Weights of a small GPT-style language model, trained from scratch on English Wikipedia: width 160, vocabulary 8192.
Each number is 128 + 24 x the weight over its row's rms, rounded and kept within 0 to 255. Layers, rows and columns count from 0. Numbers have three digits each. The size before them is the row's rms in percent of the matrix's.

# up: layer 10 MLP up, 640x160, rms 0.203, rows 193-201, columns 0-159
# down: layer 10 MLP down (transposed), 640x160, rms 0.219, rows 193-200, columns 0-159
up193 090:112133187118126108127153158156128121134146113124146180118052090096129095157134120149149120117159146127169126126114121140114122123156128131158176136145095116133155186136143135106155135178137131118127145132154111147149138075123147102182161100124125135077099141087119116139135146109113152131138144154142130161120139099090149126085124090099140121092153077126136108077094129131131165130127122113122110158144105102154123155174166167121131118095127148134119147141157106128112140089133134
down193 089:062116087149133089109118121110100112139151143120148129125138132133163094081103129133123146085164100104138118161126136103115132158093136119134161145155112121087113121107109119104119126153076147161144154122126106196121129015155128127160114148114152105139110113122082100113123100118127149158105138104152143139088090134124099149131153136128146128103142155110196143145093143121107143125128146119163134151126092124113147125131141111141089105141123131111145144159148109134114122138136125
up194 084:150152102142163162116110131174107121157116168126141090106159110112113122098187123112129138136151127114132144118135138124147135091165109118115107136136173120099100100177143115128119159127119113095091110174154090111137099111134136128089101095138128179121150149114070084141144146146134127120178096161133107143123057153103153101142151130106142109157141107141067127118155168126150135117085131134122120140178129109150139127114131160100130122123167116111150159143112107131117097107123123
down194 086:089099122122168100145154140151114140114110137202159116130163118152173118156129140096120131089146155101126100098112130121093124104162130070129112118135123112144118128120145118114128163104102171125147146159100119170154131107096136121150169155097148091137092148111169140116136127113121160119143119139122113115099088128154106131113153116146150185150108115135080149101139163149132128089120059136133127093131090093101141146155136133152132124091096148114114142114138131173114111148130161
up195 104:079072087122158125110078136131135115116102096126154127192121096104152137153146122140143141122108188102106137122157150136139129079117149123133140130132099136143097096135166134126136169167132148100143153148138102124114125136127121156131139092103138124149167107126124093109112140157129105124152161149117141133144138120082120139108142137146120094141137154111117144075173091099109104154104172117136152074171148115123141112114132137149153077090127094177100160126104133136100128156125152
down195 093:124170068190097100105142114113125158111138147131126175100159135162138125148102114091126135100145109128093137150119117137126130147151109150113113100135124105139113115100100145108127116116129151104118152174113132126165126113117129122149139129131088084168167123162157153132097120103138119134136152108157125102134142089151122118177087121139105154193122140140162129086106101120156085094141126178132139140144105151171126098165155104135096124111161110141134150124153146136121071160091120
up196 099:157122084158153108132139119141166087155149138159112130111119164142149149115124120114162045125106132136174142147089119104211115116118131116096117125132121145127121072106122121153126095125122129138091129127121142158132126117051129122114104090115141137077153131134130137119135149127114131157108142122149104134115153146132156138158112104135135121076128150144094150108153138133122115095137142144100103094121152093077079130141111145136138113117154149146096148115152117137152087178150107
down196 100:178113142103071165103160153169122147121152106187148147127154105120100132140145134185146110122081121104114113134107163148100113167093140174163142088141088094124160143144110112133149178140143122136139070136130115111108096123097159133086111129117128092133166154090151124121145087143158099138161155136107128155130139129085129103113145127102103090125122117101138128103127093143131077153125115116123136143108120148140151148117137111136128107162095128131152182142127118142133111136139141
up197 085:129159132124097130116124144147077110157135126118152134163110138097095130131123084177138076138172165119112131103095144097155116136109113123132144120143135121131162187146089168130138120130099112123137140135127137139143145127078127153154157161139131115146141148103159138103068125133112120131149120136148072118135137097149171104103105151174118120127145138165150115149117077133165080133118109140179135138134107118135116107160184114088088177098145122123137126118113109109116131146086097
down197 095:143086124104129141158133098118158170138126119135129151111127139157150126162146166071104122128158158152112136131123103110127176106117160062120152137128173098154147137130137123133111122129108189119136117139116129122140147066156078181126148112122121130113149137119148100116135113102108108135122111122139140130105154133156172110096102135111114150164115127160141133126112062146139151127119112141138091126094160182132156097140092149148158068098142103128148163145129145093105158128150126
up198 090:161128147122131134113135146155177124153130122135119115145151114107066120081086114129133136153087118114118087110128121106150157170143124066124130113145149142115109121093149129105145139169109119104143158150111127094136143142224158118136148118130123142118144135147141136146120163128122169133115162149080105160129118117134104135143099103128129107155130136111129114174077103105128172133118166142131093141096160152095116120106177126083086087162103138125114145133149152125126133159146124
down198 089:136148119170144145114188137132097161144118105122127174149127126118116152098124105139122139066136124131137112169117139109090113113140178154096117118176120102101133132140129114096144107131140104149117089117157125112140127214138086115093141144166139133136141136150149102129146148143149133121125132123129177131125143117126063100114122108138113119121123160127119197132148175114169148136152098107147168128111119146121099123146115105156151105111134156128151163102112125092172147082152133
up199 101:094147125096102112121147121169143150115162106119147129131126127192150121146095148087155138126112132148133142144148164158158167151161135144138144098116083084110121120084130124091155143114118121166125146109140141155166165134134146139099130108134065148120129136141116143129103077180126161122115050173137092143128095121083141095109115126139106106167128174111099105112141141119132147113125124113106121121126146105097119166119149150092178138155136144096142157112118140129153127144116127
down199 098:127157111061143134133080119165114105151133128091094146124127143113133132094102130139114113136136117098167118104118085139107065130133114147117142133124092101118122121130176136153132113101146153128141150130119130100119163161153147081112082162134105127123153115151130131096188118164142159126137133156131105070098165088135095127146108126136099162143152139135120106142168155128120120083123116101149136120105176149144135157164096123120130141138092132172160157163124118142139144070139127
up200 100:139123115127144127129086091171131080090157152122124093110149107094123125160102148126181174130117104135088115133100134163116181157150167084113131118143107106126118139133083119143149127123187176141151177155084125097140117154178113138114163092105129127129107128128090102117130162151123105151144139165114122100126106123115157108134119145150125117129093158108124121111115117123137112127132135157127127127134157145137113149123113153052100075132088101130172138107147148144133154125122137
down200 102:115135134111122150143142155099112163140148173148099158137139136169117104115183133139124158160170154167145084139133151102133131098126129136133134122153134159100141137134178117152133119098118108116121090146108128092084130100103161153159129115176119107122132159122166137132120119121111126072121116087112141118136163103126065152099117101115138155154145115081122181117135109144168130134166077074111135115126156095136138153119140101117103127164133149106101097159141132141094109112105155
up201 093:117079139124137129102169073116141139131142141114147106133145161120113135113132137118087118128102100103119109126094135142147125129163146152123125076152140151101133165090165101094110093100134120132139142115140134137175164131143082166098104093151132155153163108172134126125087123132123167128136136107103097118164138171153131142129155134108128129109091120145109089153156117153117167146140123131131140130116145112102181136079119108181143112129146127169093107147075125148164117090155084